Part of a small language model's weights: 9 layers, exclusive self-attention.
Each number is 200 + 30 x the weight over its row's rms, rounded and kept within 0 to 999. Layers, rows and columns count from 0. The size before them is the row's rms in percent of the matrix's.

# layer 6 attention value, 128x128, rms 0.132, rows 54-76, columns 0-63
101,159,174,256,173,181,177,196,224,214,201,258,178,198,204,206,169,240,145,160,255,180,229,141,167,154,174,179,224,205,168,218,206,239,208,198,177,163,196,184,174,235,217,197,253,204,198,245,244,182,232,218,174,164,216,204,119,178,235,245,205,191,208,224,171
111,210,235,279,187,234,196,165,192,216,198,203,154,210,198,157,203,175,160,160,200,239,211,168,232,213,228,228,214,218,179,210,201,241,192,177,211,163,220,230,194,155,132,183,226,215,153,226,277,278,146,146,199,176,139,197,192,198,180,178,175,193,169,199,164
127,237,216,165,224,177,205,172,196,223,197,171,180,210,273,201,190,186,195,230,182,177,204,227,194,206,159,189,134,202,180,201,247,207,202,241,156,194,217,198,172,199,194,188,206,158,166,201,102,191,243,195,265,202,188,218,200,211,254,197,211,212,207,245,182
119,223,182,205,231,273,200,254,226,204,228,225,248,183,191,155,164,198,189,204,214,226,258,169,153,180,212,175,237,177,218,184,248,220,227,201,186,250,216,160,165,221,198,169,182,199,161,227,251,190,181,130,165,155,219,225,233,199,215,195,194,203,225,207,156
123,203,172,176,202,202,225,164,243,229,238,189,190,198,218,215,215,178,201,263,203,241,153,182,165,226,236,245,220,224,223,163,209,165,216,231,267,125,207,193,226,287,188,197,234,188,221,248,249,139,207,202,139,158,161,204,202,221,170,187,190,168,208,205,191
114,242,206,235,190,204,206,217,201,257,156,231,251,193,179,131,225,233,167,179,185,187,161,172,169,205,180,243,228,175,183,204,205,178,219,194,150,231,222,155,186,248,237,202,254,143,159,198,201,183,164,179,183,191,184,237,210,136,203,198,232,160,212,210,243
110,199,194,219,198,217,165,191,182,195,172,214,193,240,219,234,204,296,183,188,205,200,113,191,194,211,189,196,249,186,188,239,185,165,169,194,222,148,181,193,228,206,206,192,217,163,204,214,134,224,205,227,185,192,193,204,213,195,181,213,201,228,192,195,211
120,169,181,230,117,198,202,216,195,190,212,145,222,223,201,185,222,212,151,173,252,217,190,180,218,196,180,188,198,216,211,200,195,207,209,181,178,235,222,238,238,230,188,199,253,235,193,248,212,144,179,215,208,220,217,192,189,199,190,255,201,120,234,175,183
104,180,215,122,163,182,173,141,223,187,138,168,227,213,176,241,195,211,191,224,225,173,215,196,238,169,181,177,211,265,221,200,197,204,244,159,180,120,215,184,189,186,184,196,222,230,203,241,144,226,184,198,156,190,230,224,243,183,199,241,188,196,212,187,201
115,212,190,200,173,95,206,207,245,176,250,208,203,163,239,219,175,178,180,213,224,186,189,227,203,227,234,204,183,223,181,144,184,207,182,239,207,188,232,164,196,205,221,205,212,169,204,174,227,221,173,173,215,192,176,207,188,205,150,173,166,146,219,285,218
105,248,239,192,180,158,171,184,217,210,199,206,200,236,215,188,157,203,191,209,193,230,231,149,183,157,171,196,220,227,191,163,225,197,116,239,153,193,250,229,185,156,194,218,195,215,222,217,192,238,193,222,201,218,187,215,267,200,206,186,195,249,205,220,257
108,200,235,205,228,181,269,202,197,160,208,198,146,194,214,255,187,203,152,202,275,218,150,200,182,153,228,187,221,202,218,204,130,165,174,224,176,219,189,181,213,195,249,165,226,178,211,226,191,171,238,217,184,222,208,163,195,150,166,212,221,181,227,186,203
099,249,154,188,156,203,203,207,165,194,221,185,197,186,206,223,260,159,210,153,227,190,190,242,207,152,214,216,207,190,199,202,218,184,204,197,186,189,204,190,211,165,216,181,240,216,159,184,194,243,198,260,186,221,191,186,132,201,126,187,177,185,240,223,249
108,199,244,175,238,192,241,125,219,225,200,211,179,216,194,192,231,165,190,223,183,171,237,234,235,211,140,264,243,248,183,218,229,180,170,217,181,172,270,145,209,216,128,215,195,193,205,180,206,218,212,225,209,202,145,214,219,221,200,233,169,168,204,200,216
102,194,175,193,163,197,209,219,235,198,189,201,219,164,189,211,252,262,222,142,246,160,224,196,223,191,227,244,167,224,209,199,222,217,226,187,238,139,199,127,200,211,209,160,255,188,168,169,206,139,197,203,206,201,202,201,152,195,243,240,191,227,241,222,174
099,206,242,197,189,198,186,204,139,212,143,240,193,236,158,195,166,182,157,194,218,183,201,185,175,157,213,150,163,148,209,210,262,197,195,234,183,265,166,187,183,172,215,215,187,218,236,231,230,146,220,196,170,154,229,162,211,135,191,203,243,178,206,136,188
103,156,185,204,218,155,183,204,237,276,222,212,185,165,196,201,204,206,229,213,223,181,213,253,244,220,154,210,211,240,201,184,222,212,191,188,208,210,195,188,217,207,183,173,177,227,209,152,223,255,105,219,295,170,148,236,195,252,209,212,129,264,193,239,180
108,181,268,232,241,185,179,203,240,209,194,179,198,194,234,210,172,146,190,302,210,216,198,190,201,170,150,220,224,196,253,223,192,181,189,160,189,253,209,206,209,226,229,191,173,246,166,199,182,197,240,184,235,225,157,179,203,205,195,219,187,234,225,246,230
106,176,198,200,181,205,177,227,236,211,210,226,239,210,214,239,213,206,182,268,191,179,174,162,190,134,195,197,157,132,216,205,193,172,217,197,182,160,205,194,192,187,159,193,223,212,206,202,179,167,235,228,179,175,222,190,199,186,211,188,187,198,153,181,240
100,164,222,169,254,236,213,201,220,164,202,196,142,229,255,242,184,229,189,227,222,217,220,241,190,216,245,205,221,245,176,219,195,223,247,187,171,183,164,168,134,172,175,227,224,178,225,201,207,190,310,212,212,195,221,163,229,164,192,133,202,151,199,193,222
108,213,240,193,195,235,199,185,206,177,195,248,198,203,244,220,203,171,156,223,206,246,225,168,225,196,238,193,228,236,172,205,188,235,193,215,187,177,227,170,174,208,201,228,241,203,182,205,241,198,243,186,157,206,225,200,212,192,214,196,215,182,190,202,277
114,165,194,161,210,258,231,215,204,193,228,203,202,141,181,211,204,208,223,270,157,166,206,193,193,232,245,145,237,190,172,214,157,208,190,213,248,140,238,237,180,173,246,214,150,211,216,186,245,235,179,178,198,190,232,208,240,249,203,201,155,189,158,164,199
116,145,290,227,188,191,187,234,173,193,203,218,245,214,169,223,177,128,175,191,152,185,161,183,218,188,193,240,233,150,207,229,201,171,187,217,206,203,199,208,227,204,201,206,140,184,181,223,128,212,283,195,222,228,197,212,186,196,158,181,274,154,216,190,222
# layer 6 attention output (transposed), 128x128, rms 0.133, rows 54-75, columns 0-63
097,230,179,168,191,216,186,266,162,225,168,167,196,199,174,218,241,183,205,213,191,187,208,238,184,255,182,183,204,216,182,229,193,201,170,194,175,192,167,244,221,236,173,240,224,240,217,274,195,219,218,232,206,197,176,201,170,150,225,154,200,210,227,196,214
105,198,203,223,212,245,153,217,128,229,192,226,236,203,219,224,219,207,181,225,250,172,203,158,156,180,152,189,224,235,182,182,201,202,167,234,224,182,162,182,203,179,222,181,182,212,222,245,175,162,197,197,161,194,172,175,162,195,191,231,275,219,261,202,219
136,230,195,213,202,164,186,198,240,188,165,233,240,203,187,156,170,185,238,164,222,241,195,220,186,170,200,218,233,207,162,221,143,166,202,161,163,196,183,203,216,193,255,180,175,171,210,196,216,218,183,223,243,224,233,219,171,174,212,187,135,230,169,214,202
110,141,225,163,242,195,234,225,185,176,236,205,154,201,215,225,209,208,214,165,180,195,223,177,212,212,266,134,213,243,207,162,173,190,233,199,221,163,142,177,192,167,162,190,221,199,221,172,190,232,165,190,191,202,158,201,170,212,192,247,224,150,205,181,201
114,198,196,222,188,189,191,192,109,142,205,193,260,192,158,235,208,217,208,238,216,230,199,195,211,153,162,126,206,172,226,200,256,217,184,182,186,200,164,193,150,182,194,137,200,179,173,129,184,229,185,197,206,266,191,192,231,193,172,191,222,159,212,153,254
107,193,197,216,148,260,212,184,217,168,138,167,138,193,175,200,230,206,197,235,225,205,153,203,160,251,225,182,242,212,181,203,163,137,184,161,248,196,208,210,191,210,162,191,216,205,185,217,196,224,166,202,216,215,200,207,254,211,162,242,206,212,185,203,188
105,236,203,235,171,145,213,211,141,199,230,238,217,153,229,136,215,224,156,192,235,179,184,198,194,236,177,161,160,188,195,221,233,175,221,166,179,139,180,205,237,176,183,193,183,167,173,179,151,209,216,217,206,229,227,148,215,244,179,220,212,206,205,241,177
116,223,243,250,227,198,230,209,162,221,167,114,196,218,172,181,208,172,242,233,212,141,164,186,213,238,199,186,181,193,224,154,258,155,227,126,195,185,262,189,194,236,186,188,235,235,230,178,210,137,155,205,232,147,188,136,230,226,176,160,200,208,248,242,252
106,200,181,197,167,193,203,217,236,181,133,197,191,203,123,122,172,179,225,229,170,208,185,176,229,245,150,183,169,131,201,193,173,171,177,228,224,237,207,252,234,225,236,236,156,239,209,248,237,177,197,206,215,198,197,245,202,161,229,225,241,164,201,223,239
124,220,187,161,162,172,183,181,174,167,247,205,216,187,203,207,179,145,230,210,215,230,162,248,206,203,201,281,183,165,195,146,234,182,161,185,188,185,191,241,238,216,214,209,181,182,210,216,190,234,232,188,270,238,229,228,189,158,188,221,199,160,157,183,196
096,169,223,202,188,202,208,209,243,132,190,176,140,200,188,215,196,196,188,238,201,225,192,191,201,203,202,265,162,151,174,221,129,235,250,194,192,271,244,202,238,252,189,178,224,176,181,213,203,143,247,206,204,228,218,218,184,153,179,203,181,198,198,204,213
118,183,221,200,194,171,193,216,197,218,204,211,253,163,224,174,192,205,175,233,175,190,201,146,196,230,184,213,191,158,261,217,231,179,243,212,188,199,164,246,215,240,213,176,192,147,190,193,186,256,212,197,207,210,193,231,204,125,194,213,239,192,194,191,235
108,140,209,283,161,184,201,244,207,178,247,207,247,166,179,160,161,185,227,204,187,168,220,190,158,234,177,212,211,189,216,220,220,209,255,266,220,177,227,146,198,210,235,208,205,228,219,226,199,132,180,203,172,168,161,162,180,195,192,155,229,215,210,208,201
105,236,157,199,181,261,152,227,232,211,197,194,182,201,137,208,181,221,241,150,207,187,196,178,174,178,183,168,178,234,198,206,147,205,266,205,256,216,210,230,186,230,210,245,176,207,191,191,185,200,177,235,227,206,222,202,202,213,171,173,224,240,229,206,202
098,217,202,221,271,173,182,188,205,235,222,181,166,225,202,173,177,210,225,227,108,188,227,216,188,215,220,150,222,211,172,161,192,166,165,201,186,214,113,198,217,180,168,202,180,232,173,234,219,226,204,209,220,201,186,168,233,263,225,160,253,205,201,175,183
095,211,233,192,161,203,232,248,207,172,178,231,175,224,231,157,206,166,189,259,210,226,209,169,198,215,217,231,230,180,165,219,208,217,226,197,230,189,267,231,138,185,186,199,192,188,198,193,151,221,208,230,198,243,233,272,173,194,217,173,186,147,152,207,241
105,233,170,201,233,208,203,156,225,269,211,198,158,169,164,238,209,260,227,152,197,178,203,203,216,235,219,198,193,197,186,214,182,205,242,191,235,202,130,171,159,203,193,207,197,224,184,191,173,190,232,205,171,163,263,170,185,245,224,212,202,241,240,197,129
108,251,194,172,189,240,171,161,224,271,239,213,198,160,176,256,233,252,166,194,228,195,189,231,209,225,153,236,206,182,186,193,203,209,251,209,205,224,191,217,222,192,196,225,211,149,226,211,159,192,164,193,203,208,232,212,188,201,215,202,215,230,212,186,191
114,237,202,205,178,163,220,234,188,176,214,190,161,198,239,185,203,186,176,184,211,287,205,168,204,183,162,189,222,163,199,189,183,223,200,190,164,235,260,163,246,146,211,217,163,197,239,236,214,206,257,203,191,260,187,169,134,160,188,178,200,182,230,218,280
095,187,181,209,151,217,136,181,189,234,166,200,253,246,204,178,210,217,195,217,181,147,198,146,212,167,196,202,146,167,225,244,194,200,185,173,199,286,229,184,190,194,204,167,182,179,180,165,213,174,207,200,180,191,161,244,182,190,206,237,180,198,233,195,254
118,181,229,188,192,220,165,251,215,164,217,154,178,230,194,197,160,171,199,255,181,198,185,183,185,158,159,191,152,147,233,176,203,212,233,198,156,220,270,166,237,184,256,208,166,162,224,241,184,170,207,185,194,246,174,206,202,133,181,201,200,193,219,185,220
063,211,190,189,218,189,175,224,177,215,147,157,152,199,214,194,189,223,193,197,228,226,199,174,213,178,216,190,204,224,234,182,178,192,222,200,228,174,221,173,156,257,179,254,186,212,182,284,177,186,217,166,161,164,179,177,187,158,238,223,217,191,186,189,146
# layer 6 attention query, 128x128, rms 0.132, rows 64-95, columns 0-63
084,208,235,212,242,196,221,190,185,178,102,229,203,245,195,153,189,212,169,171,215,159,221,196,177,190,150,205,232,178,148,179,154,216,228,202,175,192,192,156,175,170,186,185,250,163,194,210,195,201,183,200,140,201,203,208,231,230,162,237,214,211,189,184,197
091,204,177,138,186,246,201,219,189,178,244,175,146,215,148,195,228,250,191,241,239,212,202,206,226,230,194,256,199,232,191,193,190,198,244,223,151,210,164,175,150,209,244,194,202,139,169,217,177,217,187,179,213,228,181,277,202,211,175,178,241,210,162,221,211
074,190,262,169,250,242,169,167,192,218,166,224,207,196,266,175,217,188,148,199,193,194,213,227,176,175,191,187,153,174,199,201,178,174,187,190,187,225,234,240,190,155,161,193,209,197,166,239,173,155,223,193,223,177,160,138,230,187,200,214,167,221,218,179,222
102,156,191,245,193,177,208,235,236,198,222,184,212,170,209,208,191,224,223,211,188,153,196,229,215,233,218,246,203,203,182,254,210,159,187,247,232,216,211,126,187,260,217,238,193,207,195,169,252,181,194,207,155,230,193,202,95,228,206,173,237,215,167,226,178
114,261,184,157,210,226,193,160,201,235,213,142,190,234,159,227,216,241,226,152,196,247,198,213,216,214,175,212,159,152,182,197,219,190,201,218,201,236,211,201,173,241,257,237,251,199,223,230,160,194,217,208,225,238,177,239,154,141,180,168,218,195,204,196,229
112,179,279,166,210,191,182,226,195,139,227,217,228,205,206,245,208,177,198,168,192,187,182,202,203,207,197,249,190,196,189,198,193,192,205,206,188,218,198,235,189,219,189,190,182,154,204,217,211,241,254,185,214,223,239,213,266,226,190,175,197,188,181,160,197
102,203,238,216,134,182,226,223,217,237,218,177,232,200,178,165,156,205,141,186,207,181,164,224,236,148,193,206,150,230,223,180,232,251,205,218,225,206,175,150,195,231,220,204,217,203,205,176,194,198,190,175,178,197,178,173,203,189,186,276,277,254,158,253,129
100,237,212,204,185,157,204,236,212,220,224,165,223,188,229,176,231,222,182,215,215,167,236,153,186,240,166,202,162,194,166,171,193,191,192,230,196,179,244,236,172,175,171,252,198,186,171,187,197,188,197,202,196,176,187,228,208,227,187,194,195,142,194,196,177
087,192,197,240,210,136,140,202,250,200,186,200,193,208,259,225,192,135,189,247,231,212,223,199,201,166,174,140,229,231,233,200,236,232,242,210,155,246,242,215,206,200,198,212,208,235,225,218,224,203,250,165,169,206,216,166,164,199,196,166,162,214,191,211,188
072,173,210,227,234,221,240,237,241,233,185,184,191,176,207,184,195,203,176,194,216,201,181,209,173,216,201,218,191,206,211,173,171,214,225,202,236,187,293,205,218,243,206,233,227,151,227,206,234,178,186,160,182,188,213,154,221,217,230,177,177,210,176,241,188
093,222,241,249,210,179,168,268,185,245,239,188,194,222,194,227,171,174,194,186,145,182,135,245,190,180,210,188,258,188,255,186,210,164,163,170,247,190,189,229,205,174,194,213,197,226,176,198,212,167,218,186,227,200,201,132,137,185,197,211,242,235,231,159,137
099,226,146,194,184,204,216,174,170,202,163,255,195,168,210,181,186,217,201,216,202,207,258,164,229,201,187,161,167,190,145,236,208,238,210,230,160,198,183,182,162,173,210,225,206,204,175,199,181,246,109,211,172,208,183,239,268,186,179,221,174,175,184,247,237
104,144,183,197,188,229,223,255,210,205,214,203,196,178,209,193,224,223,194,192,256,158,166,265,168,169,215,209,224,239,212,164,217,167,156,233,196,249,204,156,210,174,191,161,173,236,168,188,205,228,166,173,196,173,210,173,177,191,171,254,151,292,182,225,184
100,241,215,238,189,129,199,218,169,205,162,189,168,191,197,247,211,297,202,240,150,221,188,221,217,214,231,166,251,217,212,232,204,149,181,208,175,220,151,172,244,189,193,222,185,208,229,180,215,182,234,180,183,188,236,177,214,257,182,208,220,244,216,116,184
112,224,216,191,202,195,188,161,173,180,217,224,237,186,215,215,180,232,184,214,171,176,198,227,170,224,253,175,242,188,189,187,224,231,186,188,203,149,224,258,211,204,198,210,195,153,248,231,173,205,175,195,184,176,215,239,297,261,200,156,155,195,216,132,220
112,205,211,251,171,162,185,153,239,226,236,257,199,226,227,194,157,237,207,232,214,190,163,189,168,245,213,161,193,189,177,210,160,249,207,256,210,183,198,190,198,192,230,203,205,211,220,226,232,174,164,188,195,202,235,122,206,196,230,245,202,208,222,128,221
096,229,224,176,135,155,243,178,200,215,163,222,228,218,196,164,175,255,227,242,195,194,218,220,236,229,207,175,154,138,185,227,269,247,215,245,222,191,169,193,203,129,219,255,177,198,209,193,219,219,181,202,172,228,218,154,191,155,197,201,201,268,197,200,189
093,229,226,210,176,185,186,220,232,194,239,157,218,175,203,218,229,162,211,143,190,226,215,222,121,172,182,207,137,238,192,186,197,234,140,209,189,181,222,169,195,214,180,208,243,169,263,210,216,212,214,208,184,204,200,193,227,259,199,171,176,186,204,197,245
095,215,186,255,167,144,221,212,191,239,235,229,252,197,182,212,171,154,194,256,186,154,180,209,220,186,220,146,199,167,244,209,258,268,168,253,198,214,197,225,203,152,180,255,207,214,193,175,187,215,167,186,243,206,203,169,220,246,178,180,146,255,206,186,190
096,199,239,172,204,262,210,239,252,211,211,150,155,231,175,176,223,136,267,222,184,193,160,237,158,161,201,217,179,188,184,195,203,187,222,189,227,250,201,192,232,219,213,167,168,205,205,211,189,253,174,198,185,196,222,201,154,170,183,202,239,197,170,222,167
096,188,201,167,226,221,274,172,242,233,228,211,159,224,177,206,223,185,237,188,243,202,198,268,181,158,183,234,200,259,155,194,200,179,148,189,199,226,215,202,177,211,146,159,172,241,198,212,215,200,208,222,193,207,185,238,212,205,164,188,252,164,181,219,138
100,181,183,201,219,184,219,266,199,200,198,224,151,184,203,165,171,248,235,216,183,234,175,195,177,228,180,164,252,182,163,179,192,212,219,198,169,173,152,158,197,172,187,187,202,201,225,208,292,226,191,206,181,156,182,196,241,209,190,212,195,209,195,199,174
102,200,234,182,224,195,191,266,210,218,204,150,201,202,175,228,218,187,186,173,166,209,156,220,171,246,221,260,167,211,199,181,189,199,234,164,220,194,207,235,256,274,215,186,261,130,277,172,225,248,178,172,233,143,164,229,224,187,204,204,186,153,182,268,231
098,205,238,179,204,193,218,169,180,224,232,201,186,203,201,220,250,217,201,204,204,181,247,274,229,195,202,260,197,212,152,177,224,179,174,173,191,153,157,187,185,232,198,199,182,173,133,163,224,197,205,196,233,208,150,236,179,166,204,182,227,170,210,186,229
097,223,233,115,219,208,209,123,213,216,171,202,219,230,181,217,269,211,224,180,179,223,232,251,231,268,192,266,183,150,173,201,253,173,187,173,205,173,177,227,211,191,197,189,257,195,213,205,220,212,211,200,168,216,165,250,184,156,202,167,188,201,185,157,230
107,225,225,239,207,180,195,240,187,236,188,212,146,189,224,228,246,142,223,191,170,161,191,240,162,124,211,180,190,195,218,210,199,278,149,221,216,173,192,243,201,162,232,222,207,209,226,171,226,224,245,209,209,226,177,123,134,185,185,153,208,180,181,249,211
098,233,209,168,186,131,216,198,197,234,174,202,225,201,168,123,207,168,195,240,214,164,197,202,178,198,189,224,195,202,236,198,251,237,202,158,167,170,183,186,222,192,199,183,237,176,146,179,236,186,199,203,130,208,205,189,165,167,197,224,216,249,185,228,165
096,186,234,218,191,204,259,223,211,195,224,238,203,201,188,232,197,221,217,185,218,178,208,245,145,148,224,199,176,202,162,150,243,214,201,159,259,150,158,187,164,206,227,161,162,161,276,222,188,185,215,210,171,188,200,188,227,215,173,182,224,154,228,218,150
108,161,204,238,176,208,206,170,227,174,225,168,185,206,181,181,185,234,298,260,188,187,161,153,190,174,229,174,239,213,223,204,242,227,200,194,221,178,222,212,216,248,228,249,162,164,177,214,192,188,150,194,177,209,194,172,194,197,210,152,206,217,215,198,164
093,166,252,215,253,261,161,193,224,236,181,181,227,226,165,230,201,204,193,163,227,166,192,228,193,194,116,249,109,181,194,189,222,153,222,236,191,196,274,193,212,215,200,221,222,195,233,206,233,200,175,230,207,197,172,206,177,197,176,168,217,167,201,193,194
090,248,199,255,236,130,194,259,209,219,144,230,230,166,189,184,157,231,201,237,204,172,236,216,171,247,160,194,123,154,196,199,238,250,206,247,213,211,177,175,205,164,215,229,183,211,186,190,241,182,171,205,220,189,205,128,184,192,204,225,220,198,236,229,210
096,215,195,232,179,117,211,179,218,141,146,170,184,227,161,189,136,126,224,224,250,243,189,211,215,201,235,141,183,265,219,209,218,273,208,170,169,210,240,226,220,179,148,198,195,212,187,222,182,230,197,187,226,202,191,166,222,234,200,227,208,198,217,214,152
# layer 6 attention key, 128x128, rms 0.128, rows 64-95, columns 0-63
085,189,219,233,239,179,173,197,191,220,111,207,230,240,197,182,214,212,200,147,234,235,207,212,173,150,211,180,252,210,150,190,189,161,221,180,186,213,218,192,261,190,149,189,210,197,183,188,217,204,179,178,176,222,210,177,185,212,158,192,200,271,229,184,183
088,171,205,192,220,224,222,220,246,171,270,151,182,198,195,194,245,267,180,236,161,167,193,205,217,226,172,222,156,193,173,204,185,182,202,250,173,240,246,283,167,149,212,274,190,215,180,204,186,174,194,205,247,188,214,210,225,233,197,217,228,185,232,155,218
086,155,199,223,172,216,195,207,214,177,112,222,186,268,183,225,152,159,182,195,182,195,220,163,237,201,165,176,223,170,210,199,146,239,207,181,181,183,214,184,171,206,202,143,233,140,189,244,218,170,194,187,175,235,187,177,203,228,196,199,169,173,163,210,244
102,203,201,117,210,231,258,209,211,187,244,169,207,115,189,199,211,215,194,214,249,203,146,235,198,230,236,188,162,226,204,174,167,170,169,209,219,179,214,157,213,191,223,201,175,217,204,212,191,209,204,253,204,249,205,235,218,196,220,224,247,223,194,213,122
117,212,239,192,227,202,195,241,154,212,247,184,158,223,209,193,184,246,225,194,112,206,166,184,208,222,246,205,186,141,204,200,263,169,163,237,187,217,223,209,182,196,192,211,240,127,235,214,166,190,214,196,229,252,200,203,164,156,179,135,238,179,212,203,202
102,162,232,186,226,172,212,243,220,169,215,211,245,210,175,177,219,177,221,151,232,194,215,246,197,190,189,251,230,180,205,200,229,144,203,177,231,260,189,136,177,170,201,203,171,147,192,184,186,223,212,238,225,175,230,146,178,180,203,203,195,161,201,182,209
096,221,209,202,163,219,227,167,174,201,216,254,201,206,200,190,167,262,217,210,191,170,228,217,275,179,196,207,183,193,228,162,234,201,220,209,146,161,268,135,129,228,196,199,177,143,148,183,236,176,189,175,155,202,205,221,218,208,163,243,233,194,160,195,221
104,208,177,182,197,161,201,239,247,237,217,152,209,176,253,201,207,196,191,196,212,247,237,143,167,215,160,246,184,213,181,156,201,195,191,239,196,227,245,203,172,211,194,226,185,212,208,191,221,167,209,165,196,170,208,196,228,250,232,159,198,179,224,149,190
090,233,206,173,183,173,195,180,237,238,180,182,195,219,208,176,175,202,232,168,171,182,191,162,203,168,234,178,143,234,228,193,242,164,220,177,189,282,229,205,223,222,184,156,250,246,255,184,218,168,207,148,227,242,201,155,153,175,188,190,213,188,201,207,223
084,133,186,205,178,181,175,161,192,170,169,216,180,172,166,188,230,252,153,220,227,253,189,174,227,183,190,242,252,190,158,211,207,186,187,223,213,164,178,136,186,180,195,176,196,185,120,211,211,172,185,223,147,215,200,219,265,216,184,225,194,245,220,224,174
090,247,210,270,237,180,192,273,182,248,241,185,225,217,173,193,179,217,226,163,171,178,198,221,156,144,198,202,196,158,224,202,284,211,189,199,226,227,198,246,208,191,218,175,178,210,219,151,207,202,241,191,237,169,201,153,162,235,213,192,228,177,208,154,221
095,182,192,201,178,235,195,135,214,163,149,215,164,216,204,211,233,182,180,247,194,168,215,183,238,248,180,195,185,202,157,202,140,224,226,205,167,172,240,223,179,241,166,219,223,190,187,242,219,188,161,230,133,214,195,253,246,195,189,198,173,221,136,217,189
100,233,170,172,193,244,214,269,223,249,219,186,158,226,191,130,206,257,222,189,218,179,170,217,238,185,171,193,183,233,209,132,203,234,157,228,172,207,239,217,164,196,206,168,185,172,164,201,204,244,221,194,187,216,204,195,200,161,164,200,196,222,200,212,148
105,248,206,239,242,174,159,203,196,205,118,193,146,238,219,245,224,181,191,195,232,180,177,222,235,220,235,143,212,225,176,240,230,161,193,216,202,250,182,211,216,159,220,233,194,185,202,254,257,227,186,231,157,187,209,166,166,225,152,219,250,211,203,153,157
110,187,171,188,220,187,157,150,223,163,226,224,245,169,216,222,179,199,188,187,208,192,224,205,135,183,206,179,222,221,157,198,226,173,247,220,216,182,171,205,184,237,156,223,192,223,261,243,228,205,134,243,178,196,189,201,185,243,236,200,190,235,182,161,242
113,190,206,214,158,176,243,169,234,206,216,192,215,211,240,230,185,211,193,218,220,193,196,214,199,189,188,203,179,202,198,211,150,199,186,275,219,182,150,225,197,203,223,181,235,201,245,242,197,191,193,192,173,190,221,138,234,192,251,243,205,184,207,127,198
092,182,193,202,188,182,207,197,216,202,154,197,164,230,269,189,228,233,236,249,158,212,237,210,242,235,207,242,142,180,143,257,260,166,193,246,200,192,201,194,178,174,198,217,141,183,210,236,225,191,161,206,152,218,209,220,247,185,193,168,184,242,215,163,214
095,258,215,183,196,214,164,207,245,189,200,191,235,155,189,209,188,175,207,188,161,267,256,229,157,178,199,199,207,217,204,183,219,235,136,221,209,219,172,156,213,216,187,221,261,175,223,186,260,166,198,193,170,222,193,165,179,259,253,203,153,176,171,186,263
090,222,158,220,190,197,178,204,221,258,219,207,221,239,230,255,219,153,234,224,143,250,224,218,216,198,203,206,164,180,181,192,262,209,174,261,194,231,176,214,173,221,194,226,216,264,217,228,248,192,189,191,208,225,156,216,223,223,250,191,189,249,170,149,226
093,222,226,200,216,249,217,258,201,188,235,181,157,216,212,138,198,161,259,265,150,155,180,213,187,240,216,147,204,173,212,194,200,199,196,137,243,191,215,211,203,174,224,158,139,148,212,170,180,226,220,194,204,176,251,206,201,218,146,188,192,164,195,206,176
095,165,231,129,223,259,285,263,222,249,230,206,165,194,208,219,219,146,211,234,212,196,152,225,157,168,209,255,234,213,208,185,201,234,133,244,194,212,204,185,162,178,203,149,196,185,211,213,201,210,241,185,207,186,203,178,200,184,141,207,209,167,215,236,143
098,165,167,192,195,213,211,242,168,228,152,226,207,206,208,187,181,188,193,239,168,236,208,233,223,217,204,209,238,212,150,177,143,197,201,202,211,185,138,226,200,187,210,189,211,195,194,206,224,193,157,255,178,168,182,218,236,251,213,237,185,202,179,211,211
099,230,225,169,208,187,202,219,187,206,200,198,208,203,150,178,159,217,239,179,215,192,211,214,245,251,204,186,205,172,214,202,186,207,216,177,246,136,264,176,198,222,209,207,267,134,251,164,233,249,159,192,237,185,211,223,212,265,242,185,192,137,182,253,200
096,168,259,208,213,175,204,213,194,185,254,226,174,183,218,194,205,187,225,224,210,175,184,213,194,207,239,218,202,221,209,163,226,256,229,216,193,146,235,228,197,205,215,220,164,179,104,208,224,232,236,174,249,193,196,196,236,193,211,180,228,246,224,213,236
096,182,251,135,237,195,241,198,196,227,187,184,168,197,233,186,237,208,213,231,160,175,155,197,230,263,249,243,155,147,176,255,252,184,209,225,244,165,226,209,199,186,197,203,207,144,162,203,184,231,196,181,201,217,177,192,205,147,193,150,218,195,229,190,194
106,189,228,238,222,138,226,235,182,239,180,196,174,181,229,232,195,157,240,198,140,167,233,232,188,189,206,209,197,223,212,205,182,211,158,178,236,205,199,209,201,192,258,212,201,222,201,179,235,218,280,192,191,217,196,163,185,201,218,140,156,205,181,204,230
097,202,180,124,209,211,214,148,191,197,170,215,193,211,216,171,204,163,202,212,175,169,220,194,202,207,158,241,194,193,167,181,237,232,199,174,175,204,229,126,211,206,147,166,217,210,166,190,215,192,223,228,146,217,212,223,228,175,233,244,193,255,176,174,164
101,143,195,213,237,232,232,201,226,165,239,271,210,182,199,219,200,191,232,186,207,211,235,195,162,164,184,196,217,245,141,167,200,153,263,185,261,126,193,168,192,204,246,151,154,160,221,220,250,150,211,230,168,188,209,182,214,245,180,208,217,183,203,233,246
106,159,186,248,165,158,227,213,190,181,196,186,247,162,167,194,170,223,283,242,183,186,175,197,161,190,256,164,179,197,214,188,224,190,165,165,236,227,125,165,189,225,190,241,135,207,183,179,148,168,151,166,167,200,237,199,207,230,226,196,171,245,188,138,170
095,196,236,184,227,261,184,274,243,268,204,227,211,191,185,164,203,188,196,207,232,236,195,226,186,191,193,236,128,190,202,200,191,216,164,242,249,218,251,185,177,227,232,221,213,193,219,193,204,177,188,184,219,207,179,156,219,215,200,192,205,131,183,156,172
091,217,197,188,200,198,193,204,211,198,124,212,230,213,208,190,176,157,201,179,199,212,232,214,219,234,146,244,122,203,144,204,211,234,180,240,178,200,250,213,184,220,237,191,223,186,224,240,270,185,192,220,206,189,180,175,263,230,216,208,225,224,201,210,209
091,188,164,183,215,221,222,132,225,116,172,164,161,228,176,249,215,141,211,235,249,202,204,242,206,242,223,235,207,198,203,216,213,217,202,183,158,215,225,159,165,180,183,180,236,231,158,231,183,182,154,188,190,208,184,177,201,199,180,216,177,143,198,213,210